From a checkpoint of a small transformer trained on Wikipedia.
Size: 8 layers, width 96, 3 heads of 32, MLP 256 SwiGLU, vocabulary 1551, 2.23M parameters.
Architecture: RMSNorm before each block, rotary positions, no biases in attention or MLP, untied embeddings, normalized queries and keys, some layers without positions, local attention windows, shifted keys, gated attention, value embeddings, hashed n-gram embeddings, a smear gate, an embedding shortcut, skips across layers, capped logits.
Each number is 500 + 25 x the weight over its row's rms, rounded and kept within 0 to 999. Layers, rows and columns count from 0. Numbers have three digits each. The size before them is the row's rms in percent of the matrix's.

# up: layer 2 MLP up, 256x96, rms 0.167, rows 112-157, columns 0-95
# down: layer 2 MLP down (transposed), 256x96, rms 0.0973, rows 112-157, columns 0-95
# gate: layer 2 MLP gate, 256x96, rms 0.163, rows 113-158, columns 0-95
up112 095:468485528504529535522475505523509573479483498521458493504451520509500530482511489479513461465434531486546474466492470474490534507510505486506524509512488520489491535475486542522492507499529467521521489503484551482468528515507474505484534496455493507536462475502491523512474522476503514530
down112 095:493475467463470497496494479512537481508493453492527504504528503546545527529515502524501482529494536532496479469428488528489501520495549446490520480533473495492466492513527443515510553467489480481496508506540476507491497497480488462513453522535488500534519490503512501519511507535514495483
gate113 117:542529474517508516494489511498523480518504481467530503545529507520551488499491440518513507540507489482510464478468483529463514488448502477493506471501476486496491479497510525520484526522540528487543489495476526437522505515480490506466479551495494508464544521498549535503521468498538488480
up113 113:499499516475478484507475504511488490543473500474490492504570543503504510486474453467487479451523492463503497464464508495554497495484497461519551503498465522519525472504480470533476525491537498474470491498509527481516539489462496520513475488508470444511551531494486521505466466483495481494
down113 114:524514519524473477515507519507492466479476463497500521502552524492508505505496524503521536465493446505463504539484494498492549466487503435517532475512497498540495486471489493479487529460487464466519494474509501526476459489515512499469519489518506524435521507539511495483466549475465482537
gate114 096:468504519491525520498470494527456484489519548510510506492465474534481453481521521459517572484494510502509500548504489501484499536496501498499456484486540572505479451540524526482493490474544495506514503469516475482485501507509520511517502486477494454504526517462501492498556495537512486509
up114 093:444507465535494494517538514496487521525512506502509521525512489469512466558545470522491485507499518514506490483465466528490460531518498531463489491483469469511514492491482496516463527527536497520460509452496510533568501498537489528513512496488462504490469509526531476542490488539513506538
down114 087:480525493512479453505565508512468538520521549477488486492486489501515486507483487496498487505517559504485500488498501514531514475491486538470483494482469528551501569469517498516496549487519514508513537465498462511541503522464509509479511497520497487514508457455563458491503502479527517497
gate115 126:510483478497514442503498524451563479511494429504458502474516500540474481490480493493499476476546526459528510496486462480538524528491483499487490499485496493488503553487504493514477462509496542496503461478485482486494455529529466464483498515517498494479536531482486501519520509471547509475
up115 115:498507439536524483464453522511472540564504496533457487527533491508506476520512458511503478517519514486533487536531517513540514524483496461477529507502495508508536467486466457475492506480476525517509527484493447515528529503517529514486504495495478525520558486491489505529537501518525489501
down115 095:528490554510395457515499496506471499489473454494531448494477489505487493538514482491454519512477530496496500499496527514511486471496545498550493480478532500472542497530505473513486518519499521506509475475503524478483508502489546538463485512510524482522468483503477506494485520516480474478
gate116 103:524489484519452504495543482492502514461531479438534505505517541484524465479488493517514503483494485479526529431507499537493494483489490500506535537489475533480508534524520478529545487489515506501489516535474470524488535503476505553510510517486504510459517448464522507506529542503516471530
up116 093:473511530448521515487501523514556519537536536544476494509519462525476497514523485516516505525493518495489458514514505489485476493499517468512430484525543485514488483478515544473500481505499489491499485507507522449471503516553506474524505511464526451527470498493445507514506530530482474518
down116 090:555504479549459514474504506533541482519499508496495525511533512498473464517534480507509486507499493498533508486519545487475509492504542452524520521488488499465517527452511514488497482504478470514495523553481447470499546446480485477526448484512535480478512486518493512488502551511515485527
gate117 088:509504534505519512495507536521475491504516541518525472488542508493504466496496539543494511473450505493480517487481503505516492545478499455498493496495511508478480450505509523496519524533511524514523525494510480546463521468542450437542488535511524509543486533458506528476483490536528506530
up117 095:529512490481513508518451555488479467462496528502506460512491514516470494514478503511486498487484515463465503486494456491460527501496523551515458501529513501507455486520468492494529506498508502463476511484501529506456484502507463523542518512560567535550503489473456525479504492486499495487
down117 090:516494474520493540533497448518481503524489537499467490476497496520515493507472526520472480511492515495535579480478511484522465530489493519543530493525552490493491482516515511527526520476509516540516506478482539454496512506480495477500521519527495448534445494523456526482485499533516477465
gate118 091:476506524522501493475520530491455477480534531470485474502516501515499525492511505447492527499496548452514548474508510484533476494563517493501496483443504506462503488496503494518472515499487526486493437488475445478477448485521520523493478477544499456507478468490504512494485478489533520478
up118 099:501461467529500507517506493482512527514480511485517537470475479473465488506510525518557459475531471482481469528498507482458546522451537498511501501510489484518497475456477538482493498459474486498514510495539518517518544547482476537486517462447491506501528535503481492498504512550490502536
down118 105:510525473531557509483522495488478535479498483498525508514542466509495527558501502483534510537463490512521477502517486486514465516508479510529503485482483503472474527495459474507489488530541504484462535544509492520510493515540522498492493475428502507492442490522454527507515461489490525542
gate119 097:484541514523486492525490476528472467463513459555498477508481464501484485528480452511497481481484445463496479490538510478426519456514513478526516486509427499496512495509506510532477517475509525527483492518481491508486499510479494529521501475508502514514493515546486513466435488491514504513
up119 100:497478478582448524516515506513487472476523460521490476505516459503492459543480463525500467486518510512526491501495527482489507494538509513526504532527478481504502495498495464468503478444489532515465470489474497493524492502426541495501521483485468494516523496493461485489508493450472490484
down119 096:530492520437480487503481530482560530526480503508510489509526499462523457496526548484506477527512498511471479540511507478476492538479481545475491514470490505474475548451497488508481489522491522503469528475451481511521508467498489500528472507499488504532538498465483552504480547507521521492
gate120 095:516528583487520522509482482461561522468480455501516501468476485491483466498476514461503485492490468502482462469506451482523521482533442486522468515521469490486500549512488473548505477487509502505486500476511477490528515521507491501490508543482490439502513484492497495506529528480482515500
up120 096:505472486536488486512483521505492493481497494501490500535506493489509494520466476525515523513470508512448497507528485495528486493510499434481538517532467514475498471467477504509492510513515465489529583501552472510490520527494492505495528469508521526487530444519504526476552515558460469521
down120 094:516517490509509481490524485534493486516502506486531497531506497494514440518484480503538543523454475499493569475472575501507495551459513462516493498512518514490499543497518483486502529495487517513520503485520494452530463499480503488476475508495506498531490488447505512521492495487569515546
gate121 100:520511485504502516493545550470477495530501456496487547530503542557502509481526521494520549525475512471499481504515476507497501506505537505504489499505501453463493475447492484497534489497495481465487469454484496479514518461517491456459484525499464510469513478488461512547457543503493510501
up121 106:519526470548520480488511498492495488511468454507490514538481494505531459439542479459508549485501529516445482485486540450497509444504501521473497530478520518490464521540515501455497500518548517514503522473514488495474505516487514511496505487500463525449494510521480512468502523475484481491
down121 099:497547508532455504469513515521476538540480473545502468463509511449539482504523489437529492473514507488477503527494515491515498463486507456478445525482521467516502510505503482523475514534539523516513516495494504510511484495504501529512510499451520482467498539502516477469462501461505553492
gate122 097:522488523480510474499512500566475505489526501508531466498514526559482523514464519441467500523517524547509474487474511544508494486515522468473531471489524505525496538500506519468498472476469490491528486455507485510533541519495448482528480483508516525499526489509475518510487518557482537488
up122 099:527517496479547581479456485522535498516488494561481514544476509534514500497492499528512517504511520477487511516516486487527499577496522533506503476503505464510474509511499486520508504512523499523513486488487427502483477473530521468534497512508523480446446512494498481508493486483472510492
down122 103:469491514513519511475516491461473555529487511516524510493534493515516519466502488519501531502501499459484514562474493506502468490460520498561440483530443512465492483500534512521474498519502501482526482487517552478505483496461516502468479502507530519502493534522476512543529498491524451529
gate123 107:514511544555514497499534486489527499501489488498519486509528507491485466497487518489461478510481506486514452499500541490483456471469492521493483504514487494526499469499555491496480490527556447510414521475509496503493519501517523518521517452484515457470494488529480493496534498511500492431
up123 106:487521492553534470480505476502521541491519479477499541494513473515435495531500481444426513500497493525479486530449506510459471457482485510482538508480513511473503480509505481474486491478542474567471512528507484477499512509491516512528518521489502473473509456507510469506515498508506491504
down123 109:500488516436503492464504508488514509517496457507480501480525501560501510511492505448477502482501509464469495511478495466487473498495495519498485522508496494498557486482471501530467509484516486495506508484519503516438472489478452483492527453501536432506498487452518500456498505530509545557
gate124 096:517500478517494504524485482508490474481500495449502513533519490502509514498510485488470496524512509502469556499464511473485469516494518459430487476496462454441480497446507511530494517508500558480473499521484475479500535481484528553499527512550474512533520489492551477516507501512532489485
up124 101:494447500514527455549525489486474501479502496499482472500490497471497509497500503551534515532539561526463532541526482541507534529473536482479502523519503444507490476500491483516494465505465489540493463478457528524481485475470495481507516526468486504468484536496539504507479505513507493476
down124 096:505492484524509520509469487511487498506514494500523474515457541492508465540535502465518485498506526485528455466497485500554502478515487512482507511504511498483503474439498506496477505469483471502523505496522458472524516442521471495511526544513484552502447516509503510460492475561446483538
gate125 097:484519441472434486487466485488499507498479481518489507480524493514542542520527440497504515457479534475500498489484503506526495524465495501481505521476482498458524486527540516496467479489503550500467506508509480474449495486434494508465487484474506507481501533490442491519474511521494534506
up125 101:532517550497469537495533482521512468518502530474500512500569516486461445500506480504527461537483479547507512496529508465473456546507515472490559509507521490534520524490470500492505489541499500506550518502501520517506492468537502483531483524473492488479518500497466504521496510505477523544
down125 097:497467555502504493471536522488528536470512497493505514501470490513504498465465552492502473507472437485560507474544520541537485510514473484509477505487554498474506479499460490526563488543513499512501527504473463480451519504509491514490511484496535469508506509491479511490519505462473501504
gate126 097:468506516466522491516484510502523501488490484508505520483499503500549470483488483492516504520480577471539490498526532492529499496507492502509480517504486517495518517528519488518528471472507485459550507506440502516526536409507491472520471506497483551499487500481474473517565494517532497474
up126 097:486490511496550501496505523489500490480494510463461485479521532481492463471483487511516479545462485471520493489517538485542504501557469508477492518476501488499538487552514487527525476540538483492524487545453521508504524460437514483540512483484535511507485493484520511504567501495491511484
down126 105:554473480488495528534491499518529504515520523510529474507504529466532501506487497471474466547503490466528507528486481485493534481460481498465456533458500487491459494458557499512478514532493511502510506489465465513508499529490479514450464511523528460485517501525498511463478512531542455490
gate127 099:474522496482527517490527446519460472492487505482525456465480527510547511531539542472531537518510509506426473495486488523484534531480505529499495520525463458478496467498507537506521523487507519539488515467470512520526484465493499519484500483483520538511521548518519517486501492490528490529
up127 102:509455462515532477507462513504471511498533534469532430477522495531521475519486504484517553535535483492486513468471501506509491534469509546492484514464507463503496510503504509456485475530447541532459502472474502468447510478489511522478505528507533504491483523500517526505526501508490487498
down127 100:511477484492527505512455513471508525477538507520516462457530498476478486476489469510452424460522500505513505535492504513502531501474527537509551473458512508496515502505446451515468527510494474464508474481442497494476517479501481507466515491501491486503498490529492497498524504471448502470
gate128 099:506512549468498505490500509483539542485525506506550518473478529518545466493515503492537484490490461507519495517489483530450514509524489497485491501479559501459511525472502532467505447528505568486489509526531502487507509467508461523520508478516473523514508484481466559488531523516526485517
up128 097:504497465482488503467547474525467498488510455500472436495528493489499540484549494490474489463484513570528508429504518501503509520516528484501536499470512510537486466551476504504474512498512489497548479505526536479484485474485491471535511510501511512492502495464500490495479486499469465460
down128 106:490506479526481521560503498507477473479507461495518477499492454505510512486510547462475508467523539535520455472532493505481475487527505454467526483498503517504523474527478531527464514423523484481522504527520507485445484513510484500506523457490482517541483477530501489498527483508507522464
gate129 101:509525521496514491500480476501545536520513478499538519493487483489486478478476466511475526486487505478531486488505448465545517523584519485513465499495479510477525540513502513524492500524503506508491472481495462550518542489520519506527516528505507513516473456472514562511496522524449529529
up129 101:523514533482488481491489493494477523501513478495505552502534499497468500508484508493485552532538494531523507478513533501511510480514489456520538529503472514549508464507527505473473460506477499509465498475504507486466519486592525476476534496510493491461463462519514548492480525527486474468
down129 101:486521471531483506493490541516502486497532487505503488501503476494502473499507472503446538544545542549553486479532508488531508518498505505510529528521464521540526489475512511480464496491506492483513475470510499573536509483512532491521461504511508523495455468533489559516471522491491469481
gate130 101:489499473527486500492503500486493505495488458505508512555501508494522456489501503450517491479533471510508542502508491516514491487508468522461497520551478510462538479490492479528534519506557507566509549524446504481459518523525495521484512519509513514463513532508453507520478475524481553513
up130 096:485512471490485490483511511521511491516518502489547494539416514513484525530500491485483549538494475492533519437506508543498523523498522507512558495531489545477516510516501492478494519510473473505554499540494553521517491485522465476526482479507504504477506513525471510519460482499461510524
down130 094:478482512492522503500490484498507508499499500497476487480523506454499465501479509468522473489504525509483512494496508446484506532445488471522466496488524505471488518499484549531488493485533552477470480479529509475486498535423516493503558536474479511503445523466506457489497531454501488459
gate131 085:487497496535482470501511492505511472553496480525483499541508502500517473502511477462531501406445496508513494467507492520465510521524471548500481480433510456511523534464517461474513508503525534520504504498503503500485457537501543486506517461514532523520497505485490482503517478509518514505
up131 086:476558499482499494477478536500502490525530487514495493531487456528498512460535485455506498434483513470505476509529461502496500489494474468468508520496507493473502527497537486518494515532488485460462493530483538492449501501520538526492515458465548509533473518517511496526489464456466512487
down131 093:476536475525504485487517531530500472514511506482505545492509518494506462517511508515508474476449451527505511503512488484454544478496509497521476509469498477486508533479526541514445482519494572487548497462518543487533519496470519475530478460499501497475462480488495459508467507519524491474
gate132 114:494487484499546489526512443474524494509531477481484451500510496502457497486476481490498506510496502536504480530501473536533492461502537474504493502483554477464485505520537545504500514492483501481493505489497538476514451496518542467452463529528474496455545499494444477490482478537514497500
up132 114:564497530483481512482549487529501511488503465482414504499511479481521505498538504481503521513502530457518487509521501486441502517455495533471506512466534524482517521539505534489507505520504498508494522502525518496451468510516509468517478507500464495537517501497463468488476495494456461536
down132 111:520545480520453540490513471498470507505474480498474494498553494453465517497523484484513475511497523476506538558501487451479480458479515547496488532456489506485531515534476523523475514510509476478450528509535495465481502527480510501502492512479512519526500518492465495462443508470499514481
gate133 086:488482525455505500564490424496491539492583502543487508514548488520499501468485519480480515447468467494490482493508525490465478496485477486518525478533490491504467525511473493512494496459509506500505495507503493522525499501507525489456506510491498494527477512469489502469459536491558493485
up133 088:538446510508472462459574507529506440522452521509489496495494502550545495507480475537483518482479474500527538477491507481554517466489475509506476499506502492503525504520501521460510506515508500511510530502509488469488472502492489515502536521486514456496487460494480464490495467474504540539
down133 080:510480518445562541513504481502545452494534509512529496521475464499500489487516521477520548470491483507481493528474505547463512507518509500468517477513496486533557485491503534498493501502504526515477483519489472497531498496569494472482506451537501467495498484507470468492495527494560504490
gate134 099:521515520510491450500470505551499436527503492490486490490471483483519549462508484501516459505474517466575523537508514527491470503489493495528515507535529488512502478482507515508534472483497471469502462500535490518498509512525480483508489514516474527488495529467533463507529490580504508485
up134 101:474488510502503506540475540493484507500505537547499514488527479502481467555541511517487483514511528522459478465501556503482520494506514470436514520472490497459452497501505480513476506473576526518475506488450495493469484493476480496478487487499469481490483447475498520478523500469489481504
down134 090:458511510510546510473541456530511477498527495479499443472488531510533492483484449505505463506528500455542481554491492511510486531522480505497534489494497489515532544521483490502513435483511505526531476535537527506496487509491498465525506456491506522500501490516519445502470514512520539496
gate135 109:504480489529506497519468512480506477553521474505504483477480523516500482502469473479488465522514534566498462498476540459548546534499545478485560494505480471488478485526550489511522462493485493520476498506507497469470507457476516513518519492500498499521518483479507481516560540510528508487
up135 109:533453519512522497496465461449473510524517511512497484484510522496531489491517479461533526520513505522503510502498510481502520513538515514531530465467492531463465530550511478493521555497529505455483543511526474472505502471468504489526506482496500446490467499463509474526460531471493455492
down135 095:466509511464523507490487542526549506495498498494507526505522527505484519512478503540489511514499507500458494445515496536558523524508516524502478513553495464472478502457530559511477520478480485474483476497496479552511504460503521509514448478533503522522480487481509558540507502533483492512
gate136 095:532518529514492523490466537487505533505531508510518537461498483494498522486529466469537438503487518508498483512499519527440526553504542477495463506514505485516498498513523453524502471518495561472496488511469553506472448530490480508505505501483504490462468455497482520488497493508523465507
up136 093:477456469506443505469492489477478468522467462492531537508528452480512479505520518542495529483503498476540462512478501547515494470483511468514517497507497467461494479528464506510526543505510514536483476499466472486510561508530510501512470543494491497482501505488528506537468522459484507474
down136 090:514483513471530456528503506503496523505484521494561490492516544452506517441493508501472518515473509515499472516508541477505528513532526499502475505484468496464521522461477551511478486525518504495496568489550551462514526495482538512490515565497480480484498503519502520503503473499513505530
gate137 109:492462500504490515480518499519506495452520473464482465477504481456483477497522516503520526479537519508509500521530436494519499480499491513514475509523460456467471525455491506482517489520516482475508449475498506466533456532536532468498500473492513502494500509465563505530488460498546463491
up137 108:517530540509486465477509499495497481473489508491506525531481512501472515509522460488512475478532542514516487503516454472487491460453516447520495519481467481481474488487463491508543510520498504513463478520487470485492467502515465458465471530443506508452463511525552498458473516489507484527
down137 098:505506484514513527459497507539533446500520509532490522501467505492552506505478502521485429491515512514538536480494489509517499504515483499506514529515499498504486562501465481453482518521510486525506500499510552498507493508508527481519494495537487462489480448514444496455500550490515436509
gate138 097:494543495479467494485494506489477499476458550477516570460506475516536454516470513520480489483485518473492477528480540518514501513447520496536530455543539498469529463507548461511518507522500495482470478519498519465485526450504498485499505508517505501477516474522527520530485479511500504498
up138 096:567476507507502512536496523520500502477498514502464506490476524508538530520528485499524529498529486460455487450474507514520514457525492485500513541507467520522520518488525474485490513538526540490483513494533497475512507524525476537485519501494480510517470542479474476461459551461540467479
down138 094:522514512508521502535522491478479531494473500529473487513484495499458507524486534535504482484448501481511476465502569468512486488523538504495565519533548491527492511510489486473501516499521486535508498484506516532547462501487474546546506527456477524505504538487487466494510457479468488487
gate139 108:517498563487467449518501526546539500504513468506460513503508465498513511499485501501525509530465472513509480514516498473567518557500523518515501487496461536479452484482546511524462515511522528508466477470457481507525500475524495493480540518511498505505526529495478468501500537498538504480
up139 108:504514487431534471479497486449559517482469510448500479496511519494488528501526511499522512551528536488492513477539499519506485533503483479513483503454498480496458520479523539497503505459505455495488550479489498477507484513485525474474506545507505523468498496492500441552491506527504499495
down139 098:464483498520515511486533494529513459456524545479481515527504478504461497492500476510505465503528500506496526493467497459494511509533490511525490472516476543481497515483473519523457498533502515516558495554504524551501493490507458509481523481542515494452515447516525533477454467467489506493
gate140 099:541517497536510505508461515512536480532505519488465510499478471467501497494511477510465519487480469472533489525471552523488432485537511482496481481540508478468520488525463493476521489448528470490504574509492446483493495486502461511470512509457486522500506496503478496478518529477490487477
up140 091:494535464490475500522553496496465511524495491484502492473501530503506504465514548544554486497514514535528490514552480498480475468515471539508524514535499522474480513521548444487454471516532501505497482495487532469536487505487493474497486502499523499475526486482531458520502538470472545512
down140 099:484492483524529505501527544451507460516511497549500487464438490474492483478494473520503479500503514505570520480448520530506481521508534487492481511504474498449488482506522558504517527536509520486492468486549473552453471495501470509495455507505480520480521510500492509497515491515502488471
gate141 117:505511538511524474481531528514536491490536476473512478513515443516499484513525505495459552498503519469506481517484542503520438526524474484479544542491501504489513499529519523475493450490508516509502497507505524441538548504497534524510471487520494456486463500501521453529460509512491505517
up141 116:494489463461551465500475489513525523463539515524517544495525482524546515512514457491526514487506502510491499558486494482550465495527537515473532488550488482524458514513459503512497467504509526519517542494544485506526503525518493483501481545475534487503508522499479509485507533452489498522
down141 111:493475482499568494537521475507529473449513526506476507520507528444523494470472484517473495520557507490525474508470497478535498481539522482503499503523526489502470508518459476507539495531475490516516493486504479482466507539467506504497509539498536491463531470539461497483497485519534553510
gate142 098:527502504478460491497487493463486482509498471539539473494531506513548470468514488509521523499486482490526453499485490481495505502461487529512478517564501493479503476570551499530501506528504471498497500497502509518498448520540503461551500502534509551509517455520480469499487488523467521470
up142 101:475489501524500517468468550519520479478479490479492542464466551507481545515523510504474553522487480503490544515491507519519502522538518489510483531481494498529486527464515515498491497477471513534461478511469505501491530536471490517466547470497470463484455540521516539503508523532481481537
down142 101:545495482527505530516541480499509511495531491505514552513491471507463539516454467504519464514501490482541526528512507453529492519475540522499513478459519538511502478527505518510515500496483511496483524465489508470492490503527466526513563493518506483516562493469547500482508549503515526461
gate143 086:506516467479501503512529544476508497515510461518572466507525480489519490511519530521493484497456477482539523474557505490501493524495534524492484485524490471497513453491526489451529466465556477500446471509508490476489505488467520516472512490505506505495505510520558491541536497476472496518
up143 092:522494483529463516458536473502483495526474493464455496500482493519483501520469487482522515454486549552512522499491519481527508470493461509470526568497495511508520532499521506518491485526468499512493479506517457548504538471492490535479496477539483488473492531492511525514481555541493533471
down143 095:516520514549481535482515502469456504505461515496453511488444479508529459550516502444516498524515520495529459505489459508484516561496510521457547505543489524500517541505512523541472489503505504485515480507526493464530478497499483507516506505486494565514484496472502506484494513515525468495
gate144 096:518509532492472478488514478505503490441490494468532495488519533520461500521578498496534479495465548511464500504474462484479498555508522502519512508486512464490464504487502500515477500487499524521516440498538513498493442524522519511459506488493474453501525514498504480464475507498498449529
up144 097:492493503515486515492515496491519468500536481524532509514555509477484515487481518475497467470526474499499523520503503483433514468487478504514501455531532499505513524535472491491537505502482501546504509477471460557535492513499465531533516516500540491493489418472526481516517530492488544475
down144 096:506496525492502503518515525473514497515527512564452476511533478504504507513454564502471512515475491513523477518494549526498491502512485527525501546511521495496491473571532516524495466458481465472471536501482497488507474462518487500476478490456526520498482490531483537498495493538495540536
gate145 096:477469550550490485454517536487474527507460499517453491498463506509456519500501526542514506517462519495553524483533472492497508551515496493498461531481482501529481466510499520512481485498560519500519463497485518456506470516470476482513479529485480521471515470478516510462502476518487527505
up145 098:447515517555505508505481516476500476508472518478489483523524522505510497521468482523530507506517513518542521513487517480526518479496511534507545522496455494460475463479498486534505502446568487437522541511465504508520477493478502514525497518491546517500543514518499491494499451518546493495
down145 119:535479514517452498479491482486521580495456481482520500516509527530526530512452514491478513517492491472529523543493520463505517514550508483501512499470517514510477508464492484496540515509524498503495508525461545512511538485470487453518475504494500505539508485501504466456550466502473536474
gate146 117:461461488518512533473488508438468464501494551511545474516501497489479475505510451511495527541507537459514496519492493478448504505514514500525495526478524517511503512506537487499508532506532507510466488472530475512480484521503507487494516546527459446511513540458498528495487472487497544540
up146 106:486512509485508547534506509459481503473453502525479459504527474502538500502472497480531519522498518477527524503459484504528491498463527451503507522506510467479499522460542517533517556520513527534536535463475510521535519500491487510499529525486520438483540468486488463524495480497505516474
down146 099:548494510500463467499466512507477497497472490500470475525504439480495442526483521477500475511482417526508518511488517493484481469534530507475507507492451505523442495514513533535523515504512511498492492504485495499456492490496543481453521518483475468489517488549495489495493503489529448506
gate147 090:447517523494531499527536497428498483437491509555516499466503526500458518507495506503544507500517517522526509462533502474493512495519486489549537533527493487530511486503523492491482549514530506536503497464529457513499522482501491501475514533526499517457511511497487454532504531532494487509
up147 100:520531513519558459490495535446492507516505513495513520522500513511498495484469474505488487506484482504511501555474499495508509487500490496489543547500509477538503503532485471531444516458488490528480508509467504490537552521523483528489512547547555526512457484502502497500491470551515533472
down147 098:468503503494465516491495500515531506507498477503450472538450513523561469445491472460483457518496532542498489514470506445463479520512473534510509459484515482512493493492498474536514473517537463481478492538483505470497479520512520501502497475501493525458498445490520492510466468476506511500
gate148 104:484524495488466510479476479488521553489511505514543501479509469510515529491506487504560520465455500492511534434476503480506495480516538517528501494525497454456492512567546499534511508472522535516490519501499473500478493528532529488537511457483468497514502518519498510481541506493475456493
up148 107:479494474481545469492478519500483483489478510489489508541482535472487499501496495526464499519496524489473462485519503552528475535500479404466457497506541491495537485514516521480537494532486536474517480505485520537490503474460473508478456488485454501508491498528514470511468508528530503488
down148 118:475541498499514541491475526533475540505477485500545438509494495537461488502511513485480491506448516486488514502552494487475531471509488489476462525484509505478502524451518528507553471498497516486512486473511510474539520504532526503508482518483444487492514509508529436518485522544519477516
gate149 089:458520544449539487528522505490522498475538489554513494504517467505509491556518518467497525511492514486500469485548455487512476492532507473538491473485471471520492471516502496473494556528532491530472488484486506518528494479538519491492507463519476487487545502499509447472513538494477517488
up149 094:515481523463535496510536504523476524482521537525526495519460485473485526475502536482504472467465504503514494486497488454523503538517524486528505454480474509522485476516491526496528507516478565535479469494486501516545507500488520523502469517491496505483495487467469479454501508439476439542
down149 095:501490482453527504527502495498517510483507550515486492559509498458497529520531545511513489487514522491495508492478431513489499488513508487481521501450501500452515536491491477459481517546527557487477486476487473496526488515488512485469439502438484510514539495508534483520486498486534476515
gate150 110:491466538529480487556512482498497509506537510493480502483532475544520517478496498483541506487507498489522505523508484513496502479524497531528517440538509455441500470502510479535535480503484540530523546471532525510542468461517522525467488498530537496514515497515519518510537486495451488479
up150 106:486475493517492414499520453546467504531499501504500494500481490498473489465483500512461472528530481499511445511529477503512514474508516500509506531479483537464511472499461528511520472491448507480486473520509468458562494526485504491509477489503513501514483492523456511469452499492493540470
down150 104:456520495521527505480468510520483532535463449475545500473523502474530428512498511517466525518497526497499519518517487508511481455504474459518442505507487488502527470499465551471501482531520490486493471474485459478518492518503505548507515491486483538473545504472467516500519513512513500514
gate151 094:496529489535491491512505487504464498518500518505498499473516500469527538535487448504523471517502557498505528479507524526506517522505550450510475491498536532507521478521512525502458472507487530463529507435428485468502492516552470483530493513485513495514487529481497490481476509486526544525
up151 101:506497518489483517511493528490548491485504484539514528501476471556476447442499538546500499475486497525475499494478506516503513512498496523507511501460509470504486482492522522500556563494486466529457495518543497510512533523446528491488496490511530528487522460508468483436497518510500480508
down151 098:475493519497473521451485514451489539474482494531522474488492500520478500530509506485492483488467472518506484486521484481561498541524483493526491485552458540512496514499517462458507479501484463472546500481483466483483469452475490493478481481484473551513522504489451522488553482493482487509
gate152 096:493501548500512522539501514496474517491496537474534476525508472485494497494554516473529504473466500486514449509518513468516470493538504521488480457492463489490469466510507469482497529482527489445496497502501484458491508510504506468460530503508536549459507500464534570488489519484463500471
up152 096:522499519495489523500484503484518508510491501490492539476510526494527510499517469508488437531517508489550466533540481493528523500517481498497516501533552542488549512444481480475509500504522515548532504512509471499499508515499458511505473488523454483534563452481485476494555485501529514530
down152 094:508516520492509542478483482526536501492518576495516486474503506520512524466513528498528491502530469515489516478483500525490561487498519492508510480505462542453506558493481521501484513484493485525478499515516530491458505523511447501528529521499517553512521499439474471514519505543525464487
gate153 101:535471439471496484535473522467491462463476475528500519486556501510471479499515487540506520482496522520520550508466488474475475511528538503477496493468493489474483498551493461522525477471515526528525482546542482529513491505485517465467503510517483519493529473478464515457506511511487519498
up153 094:505489510496504455485502526459533448442499456520464492486520519494465458535521497517508499490501542499511519546520497445528486500487519479499521530466508500465503493496465460504515547496518476478501479502515515504515507506496483479519489506532508481549478495532493499437518471534541545493
down153 098:508505532516466476499482521525476499488513530473504510519471525515491526538509465455466466502486509473434493465469514529503521458468500494495491493507494468527507493488543484515459457533477536491477499467513519500487570490516484528475522496513547497505454479516523519548484493475494471512
gate154 112:527539480546456481556527466448536471498452504495532497492516460486494507470488519466503479457474505523513492507488511489496495526500487503460489552465500450471466491553480529494543492489484511478502484510512494533509479511532492502482510509534508491478456523501503528490488499555508492480
up154 105:466504553470478500485499513507480480474498517499509514491515492470520487481492508509494479490464542498453480497498452512478502488480496488470480507468471441473512480512554494514499533506505503490495485481451443498501487506493512558489538537516501480531503478515476517438463521456535543480
down154 101:522476448538475511517511465463478466536510454503477487530510481463508495475508541488527463472530529510522480509503506495535459519536435493523480520513507486484525516531519540481500545530505460503504505482543492499517487519494512528460490551466513522483522526498503484518514476494533488514
gate155 098:503532476527481479510502496446501472547507506489503519534529438548489520518558471511486549481494501449531502472509499518480501525471489443477514477474481461504489451512459530492516496482501513495522480501519523470505493492510477494477489533522458492557521496513493505491537493521523504482
up155 102:451511478525478505514471500476494512531433508481545476495486498491497513459483506511504525499502472473518548480539483494541530480488505458466549504493480494514481498507464455468527491497515527505501509517435495479562508495507505521536480467513463463520515479490522490489485509538483498469
down155 098:527525516495474487471502535509483505509498469489494475445494478446549507529522528482498530498502488540516462497485495483499465466517492537467513513567492502551527517471515519510509520490506483484469481455537485447477509496477494498495542498489494524529489473541485519521480509511528454537
gate156 089:489521544543534513477497525448498549490521480495521535517438499533477497473480478493524480522479525519513455488497482522499485517547509496499474495439488537502517533501487483479501523505506492482527533482508490502467500490506511520493487501519515483502483518532441561524512488522497555462
up156 091:477478519530547489521535517489517507471495539434462479459538522510508497479467496509501477543503510515461504517494472479495485483490500498508549489468494511478477504420474502474488519476515490489505520484479512487486490486472483543492484544521502526504520480487542512477487508531540563513
down156 096:524505510534488498491529510501470530520508446501491523526473493514504527512505496555504479510481502491502488497464488473527529554544534493481529467459501518535480512441497502491483473491495494470486512519500478491473471494455508552479508451536486494504438486519479453467522487488504540516
gate157 115:501536549523516556526489504503504496470458514485506498499491515529526491515539521462500559508510519490513515478555523503510499491512547546532487504488491483471507500499489477496531522512549533487483492542462453477476508526483518476463451473502479478481495478467463504480453492516483490512
up157 119:527502517562461513520558512466483489526489525545512440527527498501507444500497499486500505506428506481489579514525507477471501504501485539517523503521498476492530515492480501521512472484495474491541459501482498465489507543483515477495503476467508519514482471504486486502508511504471490528
down157 104:498510509515457493470528493487452509518478460484526468497476484481555494498523486501500517510494549518470458512530526520533449525495519508525520529522498482544489502543513485431501501507497487491477470513521504563514525538487508497500511506487472502475431510522510496463472524505470498500
gate158 103:502509532490487500530455528546512492460472488478501522505502473541502467486519525538463535507515511574476465492511507548470513535458474522508508473496472530472521534496503494484521514507509526507484490468512520476463489463485552487502499516514484495506514536484482442515504480476489489547